config.yaml
activation: "quick_gelu"
beta1: 0.9
decay_fraction: 0.659
Each number is 50 + 12 x the weight over the matrix's rms, rounded and kept within 0 to 99. Layers, rows and columns count from 0.

# q: layer 2 attention query, 192x192, rms 0.0775, rows 142-153,173-184, columns 0-191
# k: layer 2 attention key, 96x192, rms 0.0728, rows 77-88, columns 0-191
q173:35 71 42 44 55 62 46 24 61 61 50 36 42 34 54 42 43 48 40 35 45 55 56 61 69 48 57 42 50 42 53 47 51 24 44 22 55 48 63 43 57 63 38 60 53 43 60 51 65 62 40 43 58 60 59 39 22 40 48 35 61 55 26 54 77 54 61 49 33 50 46 45 57 49 63 60 59 51 58 63 64 49 56 60 71 39 57 60 59 52 41 72 22 46 61 39 49 49 55 50 71 35 49 51 42 59 56 50 45 57 17 55 26 33 43 34 54 57 59 66 38 55 55 58 36 52 40 38 43 61 51 48 34 57 55 54 42 48 36 39 76 37 52 62 61 53 73 52 47 64 52 44 58 53 32 50 49 32 45 53 56 52 67 62 45 59 51 61 59 63 64 49 62 60 48 25 37 47 42 78 53 45 44 66 63 42 53 22 40 41 43 55
k77:62 50 52 32 53 44 58 62 40 57 46 41 66 50 45 41 46 67 34 47 48 62 44 42 36 43 60 54 50 67 59 48 66 48 53 72 63 63 60 57 33 48 48 61 65 53 60 47 82 41 64 56 48 71 67 40 43 47 46 43 44 43 25 61 34 31 52 57 39 30 50 45 45 42 48 40 50 37 46 40 40 46 47 47 47 40 43 48 63 60 55 23 54 45 53 40 62 31 33 58 42 62 27 38 37 44 67 53 63 45 56 42 53 41 49 45 54 67 65 31 28 28 46 51 44 47 65 58 42 58 64 73 74 35 63 53 47 55 74 47 52 61 41 35 27 54 42 79 67 60 53 49 71 38 55 50 45 41 55 44 46 44 34 68 48 46 43 33 56 54 55 60 51 50 43 59 49 63 67 62 29 32 71 57 30 49 61 58 50 33 50 41
q142:88 55 47 24 55 60 66 46 71 48 43 23 45 47 70 62 63 52 44 35 24 42 38 55 56 46 79 41 50 61 38 60 47 56 29 67 53 40 76 29 35 64 75 74 66 41 50 42 57 48 46 43 54 60 64 36 76 86 36 58 62 63 56 49 47 37 63 42 54 70 74 37 50 43 44 18 63 33 41 53 65 60 48 48 55 58 42 60 37 55 47 37 44 35 53 41 51 51 42 64 44 45 34 55 48 48 49 57 43 49 47 48 42 32 64 21 49 46 56 33 41 61 49 41 56 49 60 60 46 45 37 66 65 56 49 43 51 41 43 50 46 62 45 36 57 75 51 40 39 58 45 55 60 51 44 33 51 59 45 30 44 29 33 47 38 52 60 24 57 43 62 54 57 57 32 55 57 40 43 62 35 36 65 51 55 63 63 32 64 37 53 63
q174:43 57 56 51 41 43 37 57 53 55 57 53 59 36 45 48 40 52 55 58 35 46 44 66 65 55 47 45 36 46 46 55 46 60 46 27 66 60 48 59 51 51 53 41 40 49 49 58 37 46 46 44 48 39 42 43 34 35 65 46 55 42 50 57 47 63 53 54 44 37 58 46 53 38 55 49 41 56 40 84 46 47 42 37 56 51 68 39 43 64 41 61 48 39 71 58 62 35 43 58 30 52 55 68 67 48 75 40 41 55 38 56 48 67 38 63 50 39 43 40 45 42 40 56 50 57 46 61 53 49 54 44 37 44 51 44 42 47 47 46 32 43 50 62 62 63 33 64 50 47 28 67 66 28 34 43 49 46 54 62 40 75 57 64 54 33 67 65 58 50 54 55 52 60 48 73 46 36 48 60 47 58 45 48 59 30 67 33 50 57 74 38
k78:55 57 55 58 42 41 64 80 54 50 70 41 67 57 37 37 41 34 59 40 44 51 52 62 65 60 47 50 50 56 38 71 66 52 58 54 33 50 56 32 61 31 49 41 46 63 55 52 59 40 79 55 42 28 54 59 67 73 35 56 32 78 60 57 66 33 53 45 43 58 45 42 46 58 43 45 37 41 40 35 52 47 50 44 48 52 63 51 52 69 69 38 72 35 53 36 65 29 59 71 38 46 60 36 48 43 35 47 60 39 28 40 56 67 73 44 24 51 23 60 50 44 31 40 46 47 63 37 51 60 50 52 53 66 62 52 50 63 24 70 45 43 46 27 46 29 32 15 53 38 54 42 59 48 77 37 54 45 45 56 29 75 59 47 51 60 54 31 56 71 43 57 48 28 53 61 71 48 49 75 50 76 31 29 21 60 42 36 57 60 48 62
q143:66 48 35 67 58 63 44 56 66 59 67 65 63 62 44 44 42 41 57 35 68 33 35 59 54 34 49 38 29 61 70 54 42 61 52 62 51 38 42 37 32 56 61 35 54 71 57 53 62 24 20 51 36 61 33 40 66 52 58 73 50 56 39 49 52 21 71 71 47 44 48 30 59 60 32 57 53 61 44 41 54 50 40 53 34 53 55 51 48 52 41 59 60 61 63 50 44 25 81 54 34 34 79 58 40 51 55 46 72 40 38 55 34 57 59 51 55 72 43 49 41 57 50 66 61 44 46 44 40 68 52 52 47 54 40 72 55 28 46 56 49 43 49 56 45 41 63 43 21 29 55 30 49 42 31 27 63 36 45 54 45 56 30 63 60 55 48 59 41 43 63 69 56 44 46 50 66 33 45 39 61 78 61 47 33 20 68 52 34 63 46 49
q175:76 40 46 34 68 39 51 38 44 44 34 45 36 53 52 54 50 58 55 50 63 56 72 57 41 47 46 43 60 66 53 37 43 35 72 54 61 69 30 56 52 78 34 59 56 58 37 36 48 69 45 49 42 59 65 42 45 46 62 36 66 54 45 40 55 45 48 32 47 62 43 56 61 63 66 38 59 48 52 58 46 48 60 47 65 49 45 36 39 50 53 50 60 56 38 42 37 55 54 56 49 40 49 58 51 55 56 64 24 42 54 36 33 50 52 46 29 58 64 63 72 72 24 40 43 42 28 51 56 46 41 60 38 51 54 56 48 49 58 73 50 45 46 41 60 56 62 66 41 64 48 37 39 70 41 45 61 51 34 60 46 31 69 41 44 49 35 37 69 26 50 43 52 37 52 42 42 49 53 53 54 38 53 58 62 38 44 47 50 52 40 58
k79:37 61 53 61 27 42 60 36 66 46 70 60 40 44 62 51 43 50 44 62 37 60 38 57 43 56 48 43 53 46 68 14 44 41 64 43 63 54 46 69 46 63 48 56 27 51 68 64 55 72 46 40 52 53 76 45 48 50 74 40 50 44 47 44 49 39 46 64 68 32 46 36 52 61 44 54 50 43 29 59 68 67 49 27 65 49 49 60 50 50 50 52 52 46 51 28 35 49 19 48 64 41 55 65 70 51 39 51 66 45 59 60 61 57 48 50 46 59 50 51 56 43 38 53 63 18 61 47 48 47 48 49 58 54 55 58 32 46 48 52 54 50 69 46 51 51 68 27 49 51 50 67 48 53 50 44 52 56 49 44 41 54 73 56 49 43 48 54 33 53 59 34 42 35 30 43 31 37 65 52 57 56 27 45 67 40 79 36 55 40 47 63
q144:37 18 47 57 51 55 60 78 24 61 66 71 48 68 42 50 47 38 28 42 34 36 52 37 58 31 43 56 52 14 63 55 73 64 43 49 33 55 69 49 62 45 71 48 42 34 50 55 64 78 41 36 49 62 62 46 44 47 38 56 37 43 52 36 53 37 19 55 41 41 59 37 50 37 26 50 69 47 36 59 51 56 65 37 71 54 56 60 64 44 38 49 30 42 68 56 39 50 59 51 51 62 49 48 45 75 31 65 52 64 51 45 54 51 45 54 77 44 15 57 53 42 40 41 47 74 54 55 38 43 73 53 48 45 33 38 65 61 68 59 54 57 50 34 48 35 41 35 43 66 40 37 50 40 47 44 54 53 66 62 49 52 47 62 63 60 41 60 56 56 49 56 34 70 39 59 66 53 56 42 68 60 40 59 34 48 37 52 46 42 63 56
q176:56 39 53 39 50 46 53 30 66 37 31 71 55 69 43 54 43 72 51 54 46 34 63 55 50 46 54 53 33 40 39 54 62 32 51 58 49 45 42 59 77 39 68 57 36 60 53 35 42 40 58 48 35 61 43 61 68 66 41 62 36 56 56 64 57 41 47 57 27 57 39 44 53 54 44 52 56 39 46 31 37 43 49 41 48 56 40 66 36 39 39 30 35 61 33 60 66 47 56 40 35 40 42 42 59 63 48 59 37 62 30 40 72 44 72 43 46 55 45 44 35 47 59 35 45 62 61 39 66 32 54 43 55 58 58 47 44 45 46 54 59 51 44 62 48 47 56 72 71 52 52 54 57 36 58 56 44 56 52 41 71 48 44 59 66 32 41 34 47 50 49 35 51 67 53 50 40 44 59 64 39 66 62 52 46 47 54 46 61 55 55 41
k80:60 32 60 41 56 40 34 37 45 43 57 52 31 51 72 49 44 71 63 50 49 39 54 48 43 60 46 49 48 61 51 44 19 46 42 62 45 44 68 57 55 59 48 32 41 50 53 31 60 50 66 36 61 36 58 35 46 33 38 37 34 31 47 37 27 58 55 65 49 44 61 47 59 50 40 44 55 54 62 28 53 47 51 47 54 37 84 40 45 46 51 66 48 36 45 20 21 55 32 64 44 62 45 56 59 64 44 52 47 64 36 49 62 52 48 64 61 51 58 40 62 50 70 61 50 45 42 53 66 49 60 55 34 45 73 54 59 46 54 49 47 56 36 83 60 48 65 65 41 57 35 56 38 52 54 50 55 62 36 51 49 37 46 57 49 54 42 60 60 51 51 67 75 36 58 32 81 49 60 79 42 65 38 57 54 43 55 44 53 45 21 33
q145:45 51 39 51 52 67 49 37 46 95 44 71 41 49 52 51 53 29 58 66 70 40 52 29 35 26 65 42 65 79 29 60 47 72 72 64 53 62 32 58 25 66 50 68 52 40 57 59 73 41 50 34 56 46 39 50 66 52 50 39 48 25 49 49 56 72 29 55 66 43 53 53 38 49 51 53 60 65 42 76 39 39 69 79 30 49 51 48 25 56 64 54 36 70 56 62 44 55 24 32 67 40 10 50 53 35 33 41 38 64 37 59 41 25 82 53 68 46 69 53 27 27 51 38 39 53 45 29 38 62 57 49 60 52 53 30 44 33 50 53 59 49 47 54 61 28 65 80 67 65 56 79 61 27 52 38 41 55 53 27 20 61 50 37 47 56 59 51 79 47 89 43 45 46 37 54 48 55 06 61 49 48 74 77 39 38 20 54 34 79 42 45
q177:44 39 47 39 61 51 71 48 62 65 48 38 44 56 70 51 50 52 43 50 35 51 42 49 62 52 57 35 46 56 50 30 59 45 43 34 64 65 48 41 33 59 61 41 51 62 47 51 55 35 62 50 46 46 28 64 48 34 51 71 44 60 55 42 47 34 56 58 29 56 64 53 46 48 52 59 65 48 35 38 47 49 45 55 34 56 49 46 65 30 61 44 55 47 66 59 49 33 31 58 19 45 49 53 60 41 59 66 70 55 51 44 41 46 65 61 52 58 52 46 64 62 62 75 33 34 34 59 49 55 67 49 45 23 57 43 53 38 47 59 29 79 65 28 55 65 56 57 33 32 46 67 50 37 62 22 49 41 36 42 44 40 37 43 58 51 48 58 55 58 68 46 58 58 58 52 45 37 47 46 59 54 60 53 46 58 65 51 59 30 49 53
k81:42 32 43 42 57 33 33 77 53 34 30 59 28 28 58 30 57 49 63 31 45 59 53 40 38 61 46 73 58 68 70 52 54 49 55 60 73 42 66 52 38 44 53 61 66 38 32 59 48 54 36 50 45 64 52 37 66 48 72 30 41 56 35 66 36 61 57 37 31 45 55 52 45 58 40 66 45 54 30 53 47 53 03 59 59 35 62 50 90 48 46 37 39 49 35 70 33 44 64 56 39 55 24 72 51 44 77 35 35 61 52 73 35 63 34 42 48 56 54 34 48 56 52 86 36 53 52 68 60 53 53 38 35 36 48 68 42 48 47 84 67 50 35 47 59 51 50 56 47 49 37 46 47 33 52 53 52 58 69 52 41 42 67 62 72 54 39 30 55 50 42 36 52 62 40 52 47 64 59 36 39 68 36 50 33 69 41 54 63 47 37 48
q146:59 56 38 54 57 55 70 65 16 51 45 48 55 42 47 69 41 56 57 31 45 52 46 28 67 32 61 39 29 66 52 40 62 32 63 62 47 44 32 48 45 58 30 53 64 53 39 44 53 47 53 48 44 44 38 65 58 36 46 58 55 51 58 52 51 45 40 31 53 66 44 47 49 50 25 43 60 38 71 47 40 62 51 73 59 61 45 34 82 49 31 50 64 34 33 59 45 39 39 63 52 74 37 37 56 33 55 35 55 57 48 43 64 42 23 62 49 58 43 50 65 50 67 49 44 73 63 44 58 58 12 51 62 49 51 58 65 44 58 40 28 69 56 43 49 37 60 49 54 24 62 43 50 23 75 53 60 70 52 41 51 40 48 43 52 71 43 51 59 78 41 55 63 42 60 46 53 68 58 22 45 50 58 66 56 54 49 41 44 39 50 55
q178:35 42 33 40 55 62 65 63 57 46 41 36 54 30 38 55 49 44 65 66 63 44 43 59 68 49 43 54 44 48 57 57 38 56 50 22 52 42 49 42 68 43 47 61 50 50 48 70 52 33 61 60 40 70 65 32 58 55 36 43 40 45 52 38 58 45 46 58 69 32 68 64 39 52 53 39 46 66 57 43 52 45 35 47 36 52 60 57 53 38 65 54 71 38 33 42 52 43 58 64 46 37 76 67 54 48 31 27 51 72 49 48 21 51 56 50 43 38 59 66 52 50 42 62 50 40 44 30 43 33 60 53 42 46 69 51 35 56 47 30 55 60 44 62 47 58 43 63 61 77 49 51 50 42 56 43 50 25 47 70 59 40 65 32 31 62 36 58 29 43 35 50 45 84 37 47 43 33 31 72 53 52 50 53 60 56 61 74 38 45 54 75
k82:43 33 50 57 58 48 62 50 56 33 52 64 62 56 51 44 42 43 55 25 67 65 38 41 31 36 81 43 62 26 60 48 47 56 60 40 48 46 49 45 54 41 41 48 53 55 64 41 37 45 38 69 67 79 32 51 37 54 26 59 41 58 62 66 35 49 51 57 53 60 61 42 33 56 64 69 52 44 55 14 42 61 52 67 41 61 43 24 52 45 40 58 46 49 48 34 62 35 31 43 55 55 55 56 27 59 63 51 63 63 61 50 47 41 52 68 36 30 58 29 52 52 54 48 55 59 58 79 39 52 47 42 61 30 42 55 38 60 55 60 47 57 57 39 64 64 60 58 43 50 44 53 37 42 21 42 49 65 46 95 55 56 27 55 53 30 68 54 49 45 48 43 44 53 36 60 67 46 45 39 54 33 41 38 57 70 48 45 59 39 61 44
q147:55 50 59 55 54 46 66 59 70 73 37 36 54 74 47 39 36 54 34 36 58 67 26 40 55 71 59 58 55 38 38 55 42 64 41 63 55 62 45 64 39 62 48 54 61 55 65 54 58 53 42 50 47 46 46 51 61 60 49 68 36 48 41 48 56 37 35 60 54 41 59 40 23 39 30 43 77 42 41 31 25 64 58 58 43 44 44 50 33 38 37 44 49 77 51 60 55 22 49 61 54 47 30 47 42 54 32 63 28 54 71 38 55 46 58 46 53 51 44 39 41 42 68 26 54 29 55 47 48 58 40 40 57 59 55 43 47 46 59 53 52 46 63 53 44 30 61 35 59 49 57 65 51 41 52 50 64 41 25 32 47 69 66 53 49 58 58 39 47 64 61 45 45 65 49 66 44 49 55 61 41 30 72 68 35 47 82 58 50 46 59 64
q179:46 63 49 62 28 30 67 48 40 59 80 38 62 58 47 60 55 59 43 63 24 35 43 29 41 61 43 57 64 44 53 49 62 64 44 60 39 64 53 63 58 48 65 39 46 51 46 28 38 44 43 48 50 63 53 41 35 62 43 54 38 52 46 52 34 41 39 47 39 55 48 43 29 42 53 51 43 47 49 45 42 54 54 45 62 55 57 20 72 53 39 34 48 52 47 43 59 43 46 53 58 74 45 55 47 56 61 68 38 54 47 51 45 50 55 73 60 33 43 42 62 41 48 58 51 63 62 49 57 58 54 52 54 53 45 37 57 50 52 60 44 34 39 46 55 53 48 49 52 50 36 72 51 44 56 51 60 67 44 66 43 63 81 61 48 55 36 58 47 46 40 39 56 67 53 61 26 40 67 41 29 43 49 60 48 48 53 35 61 36 52 43
k83:65 22 64 76 65 52 45 62 33 40 47 60 35 39 56 35 42 23 49 50 48 28 43 52 59 42 58 65 62 61 41 56 54 49 51 55 56 51 51 59 43 37 42 51 51 27 16 38 66 47 42 69 52 64 62 44 46 61 58 46 44 52 46 46 38 61 43 55 41 51 48 62 50 32 39 71 65 61 41 37 55 59 47 51 46 38 39 56 46 56 54 49 49 47 66 55 46 69 53 59 28 65 49 57 53 37 49 38 75 33 50 54 54 30 45 60 49 55 49 48 70 53 67 48 24 70 57 41 62 41 68 49 41 27 63 36 44 38 60 78 37 41 29 35 50 52 30 48 76 58 60 29 58 52 53 38 27 63 55 67 51 61 56 56 45 50 48 59 66 56 53 51 58 45 55 56 32 76 41 67 57 33 37 29 39 52 49 50 62 55 57 32
q148:29 59 44 69 80 62 47 70 64 08 37 24 65 37 48 68 29 32 46 48 30 57 39 55 76 58 46 49 75 53 58 57 62 48 62 66 32 45 73 58 58 75 75 43 52 48 78 38 50 47 35 56 52 31 74 29 37 65 36 72 41 44 54 53 53 67 55 40 71 37 43 82 49 48 73 59 37 30 61 23 48 34 51 41 66 33 41 72 61 76 54 54 66 55 34 51 40 53 69 71 56 33 77 49 31 10 49 64 41 59 67 19 24 65 66 66 32 38 56 54 58 10 47 59 69 39 32 43 43 53 27 63 56 43 51 49 47 47 38 40 46 43 53 44 38 80 42 65 58 86 57 44 33 41 26 40 50 33 21 26 72 34 72 49 45 64 52 68 44 27 52 64 32 42 30 72 32 49 52 37 45 35 57 54 58 56 32 71 39 48 64 53
q180:63 63 41 45 52 54 63 49 57 54 39 41 50 53 50 38 43 63 39 31 54 44 44 66 63 36 84 64 55 55 56 45 65 42 57 48 45 50 52 69 47 63 39 75 43 35 51 50 51 46 44 43 53 56 43 74 61 29 54 49 51 54 46 50 49 36 28 63 49 41 56 54 43 66 43 58 53 51 41 49 49 59 58 56 25 37 53 53 31 57 57 58 39 53 42 33 52 68 38 45 45 48 47 58 50 41 38 29 43 44 55 55 72 36 39 45 54 51 64 60 48 78 39 41 64 50 47 50 63 44 50 33 27 42 60 57 51 65 54 41 44 60 53 46 47 41 48 48 77 60 57 58 50 67 56 38 63 76 40 46 37 50 35 42 53 37 52 51 51 33 45 57 56 42 42 43 36 57 50 37 54 53 51 40 76 45 37 53 49 55 32 57
k84:43 67 30 70 52 72 54 68 25 65 41 47 37 35 62 43 63 52 55 72 41 62 39 45 59 61 58 50 46 38 78 47 46 42 44 60 53 35 47 27 34 63 69 47 59 62 48 41 46 33 61 32 40 47 53 57 34 57 49 37 72 50 26 70 53 41 57 51 41 65 41 44 60 65 49 42 41 43 59 63 31 50 46 47 50 62 79 46 44 45 39 49 45 29 42 63 67 41 50 34 39 73 63 67 59 48 56 55 33 40 42 84 36 67 28 55 63 40 61 47 53 42 54 32 61 69 57 68 35 49 51 68 50 79 38 55 45 61 60 32 55 60 53 47 48 41 27 39 44 44 34 42 39 43 32 56 49 51 51 52 53 48 52 53 52 71 61 70 59 48 41 58 62 61 58 16 30 42 51 41 43 44 46 38 39 76 65 34 35 28 68 50
q149:33 60 48 33 49 48 72 56 66 38 62 56 36 35 56 53 69 45 35 51 39 46 45 55 48 49 47 58 55 45 68 41 37 62 45 62 61 71 72 60 56 72 41 46 51 43 47 26 59 67 38 52 62 49 59 42 45 49 74 40 68 25 50 48 42 56 38 60 44 46 66 38 49 33 34 60 63 48 33 41 49 43 33 45 34 42 29 52 32 51 45 50 45 54 46 45 44 41 50 46 73 41 38 65 49 48 27 59 53 32 52 43 63 41 38 61 68 52 61 75 52 58 60 67 40 37 44 76 41 38 67 63 45 74 40 56 37 41 61 31 70 62 35 56 23 72 68 58 61 60 67 54 55 38 50 56 45 60 42 52 49 42 56 53 26 36 41 43 61 43 43 45 44 32 50 54 37 57 77 50 50 35 49 61 64 51 53 78 38 54 32 35
q181:57 52 47 51 64 71 37 48 43 32 29 46 39 31 68 53 46 46 43 47 48 65 53 61 31 65 45 56 56 55 64 40 64 37 61 62 59 37 44 51 43 74 54 48 43 44 49 62 38 52 49 74 57 56 33 59 61 36 53 58 48 52 51 56 56 63 39 52 49 57 43 40 65 87 68 47 50 71 65 31 47 50 57 39 58 40 50 66 39 43 43 56 50 44 52 50 17 42 54 56 51 40 66 54 48 55 42 54 37 28 72 36 38 49 37 44 48 45 49 47 45 49 30 60 34 52 46 39 58 63 42 46 70 38 67 63 50 34 69 49 49 34 54 40 55 43 49 55 65 53 56 58 42 40 39 47 52 36 46 37 56 58 42 48 67 56 54 79 58 49 61 40 41 60 45 49 30 40 59 63 58 41 34 53 43 65 51 61 29 33 31 57
k85:57 55 49 54 75 66 49 51 39 36 61 39 57 37 51 49 64 61 24 55 54 40 51 53 61 60 53 58 42 56 43 40 48 60 40 41 39 39 58 38 47 60 59 36 55 73 65 41 64 49 25 34 53 47 48 52 60 28 44 40 57 29 53 32 41 59 63 58 50 62 59 46 28 53 49 20 66 74 46 55 27 57 29 34 51 40 66 73 45 64 35 29 24 41 64 17 33 45 70 44 60 28 69 58 64 43 64 39 52 34 45 44 42 60 55 51 63 53 61 38 34 37 64 63 59 67 63 41 73 48 43 43 53 68 35 46 51 48 41 51 73 53 65 54 42 39 52 43 63 54 60 60 45 22 43 49 45 35 73 34 63 61 53 43 67 70 58 68 31 26 66 37 66 59 65 50 45 56 56 65 73 50 18 39 61 48 49 58 31 55 48 52
q150:57 41 43 55 74 31 42 40 50 48 54 61 24 58 59 31 52 27 51 44 70 44 37 45 50 47 59 14 30 44 47 71 49 62 72 58 56 56 62 52 57 55 36 44 61 40 42 46 49 47 63 53 48 48 52 61 66 49 50 27 77 30 45 38 38 52 53 36 45 32 59 45 27 46 59 55 40 84 42 85 23 50 30 78 45 40 44 52 38 37 21 64 45 55 28 39 52 42 54 21 48 40 43 50 54 57 49 78 67 31 57 60 33 60 67 54 72 55 47 53 58 54 48 66 38 34 34 53 52 74 39 51 39 73 67 63 62 64 69 66 43 50 59 46 26 56 53 51 43 54 66 53 51 43 55 44 22 52 51 47 24 77 52 56 57 65 60 44 40 39 45 38 69 45 47 76 44 55 57 48 39 45 19 84 45 64 67 36 59 43 53 45
q182:77 49 64 52 41 38 66 28 51 49 60 56 38 47 48 60 56 41 70 39 46 58 49 32 54 37 49 59 39 56 55 55 40 46 57 37 45 61 55 42 42 64 61 57 44 61 50 56 52 51 47 41 60 53 47 47 52 55 49 55 46 68 52 74 52 46 54 47 38 60 48 46 60 55 60 61 37 37 53 41 69 47 47 61 47 51 48 50 30 58 53 54 38 49 45 38 57 57 46 56 56 72 37 32 41 32 66 55 53 54 42 60 53 39 51 58 54 57 51 48 47 43 53 53 49 38 42 63 45 59 46 84 32 41 56 51 30 51 46 36 57 60 51 64 68 74 48 61 45 58 55 52 43 43 55 48 48 44 49 50 41 29 44 36 56 38 31 40 65 52 33 39 37 67 50 49 42 61 48 49 32 51 72 40 49 27 40 44 61 42 56 44
k86:36 69 57 65 52 43 40 71 41 56 51 54 39 56 46 52 50 54 55 42 53 40 78 50 51 31 49 52 49 68 23 44 68 63 62 80 66 34 36 48 42 47 26 35 46 34 40 57 45 50 50 57 44 70 76 54 40 57 43 48 36 52 44 55 58 60 60 34 44 43 57 44 53 70 16 30 46 67 48 58 67 40 51 19 30 43 35 66 65 40 63 38 61 42 65 59 58 48 38 43 52 41 56 51 57 46 63 46 47 62 50 62 35 56 34 55 48 43 53 56 41 47 50 32 45 58 49 44 54 59 31 35 58 36 60 47 60 53 59 49 68 53 34 44 47 44 50 55 51 36 60 73 36 33 56 69 25 65 62 60 41 43 66 55 60 70 38 59 56 42 47 28 39 51 64 23 51 58 34 54 61 50 51 34 51 40 46 35 58 65 57 54
q151:67 66 40 38 44 54 50 61 38 49 53 50 61 35 54 48 55 37 57 37 57 44 52 47 57 59 42 67 77 60 41 74 74 60 38 62 36 61 59 61 46 81 62 49 44 44 55 54 53 66 46 49 45 36 35 63 53 36 62 43 56 35 44 49 31 59 30 53 47 40 46 24 52 68 50 61 55 57 37 31 53 54 51 38 40 51 59 41 64 61 49 76 22 43 44 37 56 59 67 56 60 53 36 62 50 36 24 47 30 48 62 50 30 52 44 43 39 73 60 52 41 47 68 64 43 47 37 61 53 49 51 64 77 67 55 50 49 52 36 59 32 56 66 47 38 52 60 37 54 71 69 48 53 44 45 52 51 50 40 38 57 56 53 74 45 35 43 58 53 40 47 38 18 34 31 36 35 62 43 67 21 62 54 37 51 39 62 55 50 38 31 48
q183:30 25 31 48 78 69 62 61 50 34 31 46 45 52 55 34 65 38 33 60 61 61 42 49 26 42 40 57 44 50 57 42 40 49 67 31 49 36 61 45 39 45 43 62 57 63 66 47 57 42 53 43 46 59 37 56 47 60 32 34 55 41 52 52 55 41 59 64 51 39 51 51 64 46 34 39 56 50 48 53 50 55 58 54 38 54 48 61 55 51 56 35 60 48 41 62 36 43 53 52 43 52 50 49 34 40 46 57 52 80 63 44 43 54 77 49 59 48 67 61 38 57 49 44 47 58 49 38 49 36 51 36 43 38 66 61 42 58 66 41 60 39 46 44 62 44 63 60 59 65 56 58 43 45 57 49 42 50 41 61 57 29 57 42 60 57 52 59 53 34 46 60 33 51 60 63 54 49 44 35 43 53 59 61 58 75 37 70 29 68 35 57
k87:52 49 47 48 51 59 31 37 59 56 50 66 40 61 56 54 63 44 75 52 68 58 42 61 46 46 46 52 50 50 54 32 45 63 46 34 66 46 39 67 60 45 51 55 30 35 45 41 60 57 52 62 62 46 23 44 44 41 29 37 48 26 56 79 31 58 51 66 57 65 57 44 45 25 37 25 54 55 47 41 50 45 39 44 51 52 68 64 66 54 26 42 38 50 76 56 33 58 36 32 41 53 50 67 79 39 46 64 37 65 44 50 32 62 42 40 68 55 55 45 37 61 62 65 52 30 45 52 60 47 47 58 59 63 35 48 49 54 50 57 62 40 78 41 44 71 57 47 49 68 47 66 66 42 27 43 47 29 48 68 41 51 50 62 59 61 56 51 66 37 68 53 49 71 66 55 54 48 35 41 65 37 60 16 58 63 61 47 24 47 29 45
q152:46 33 52 58 51 69 59 41 64 53 33 65 30 69 56 55 54 60 51 54 55 66 64 47 62 65 46 65 62 65 58 16 28 60 62 49 57 53 23 47 41 55 54 52 42 55 65 56 38 70 54 76 50 61 58 79 52 33 55 47 43 41 39 53 69 62 56 47 51 52 55 43 38 61 33 40 63 70 32 54 63 46 40 55 58 47 48 63 51 44 62 38 56 30 21 63 37 67 26 41 49 43 50 58 57 63 24 46 44 38 47 49 53 49 53 34 44 60 53 42 51 66 48 44 25 59 52 51 53 76 56 24 43 25 34 50 80 38 42 58 53 35 59 36 38 48 58 52 65 51 50 72 39 41 36 48 32 52 51 65 42 56 54 49 42 55 35 40 23 42 29 54 55 50 58 32 56 77 54 30 46 54 81 59 40 39 28 46 51 45 57 35
q184:44 54 57 37 72 58 57 56 59 34 77 45 50 40 50 55 52 43 31 52 55 55 51 63 69 45 49 42 65 60 63 36 51 53 46 67 39 46 59 50 46 57 44 49 34 57 48 37 48 53 50 36 40 56 32 46 46 54 65 54 59 45 63 44 52 40 54 46 47 44 35 67 61 35 61 47 50 63 45 47 54 45 34 47 55 40 62 70 51 45 58 39 42 60 34 37 60 41 56 44 40 40 66 71 43 44 41 44 41 63 45 31 46 40 45 64 45 59 58 53 55 58 32 34 59 50 52 52 57 42 57 46 47 44 51 47 40 64 67 52 66 56 45 45 48 70 46 39 45 52 59 31 44 50 60 59 54 31 56 43 50 35 65 57 49 41 54 49 53 45 53 37 55 25 63 51 44 46 37 79 55 55 43 26 64 41 42 62 35 62 36 78
k88:37 28 57 40 53 46 54 37 46 64 48 61 36 48 57 61 64 53 53 63 58 34 54 65 27 49 23 43 61 61 60 42 66 33 62 78 43 61 43 46 61 54 66 76 50 68 61 61 63 62 56 41 70 60 34 41 56 39 71 51 36 72 39 42 46 51 32 44 59 57 51 42 51 59 71 55 49 42 60 50 54 48 39 45 43 66 39 50 43 41 47 59 21 41 49 11 44 49 46 18 68 29 54 40 30 42 65 38 54 45 39 64 38 53 51 54 58 30 63 56 24 60 37 62 62 45 58 54 33 50 66 65 43 52 67 51 74 53 52 67 46 29 41 47 32 63 64 61 30 46 51 51 68 21 51 57 59 54 60 51 54 44 66 63 65 24 48 44 42 40 47 51 29 49 40 51 49 57 69 47 60 43 53 65 49 34 59 46 38 53 42 40
q153:36 36 48 46 63 30 40 62 56 47 65 48 50 42 57 56 39 44 40 49 48 38 84 38 52 40 60 47 69 46 55 52 53 63 61 35 56 33 68 57 56 37 43 46 29 47 51 42 45 47 78 20 42 52 52 42 48 60 50 46 55 43 41 41 23 58 57 44 76 35 55 72 61 34 63 46 48 54 73 51 39 50 47 38 48 37 44 62 41 51 43 49 57 26 55 50 57 56 63 70 48 69 66 54 59 73 44 35 54 52 47 48 67 72 60 60 45 58 38 31 41 41 55 42 50 45 45 31 35 53 68 40 52 49 41 69 65 57 33 67 53 32 67 61 31 32 44 54 51 27 69 78 38 43 67 48 56 48 52 60 39 41 51 87 39 51 39 39 35 53 61 45 37 51 53 57 72 54 42 59 54 64 47 60 38 50 47 63 43 33 42 30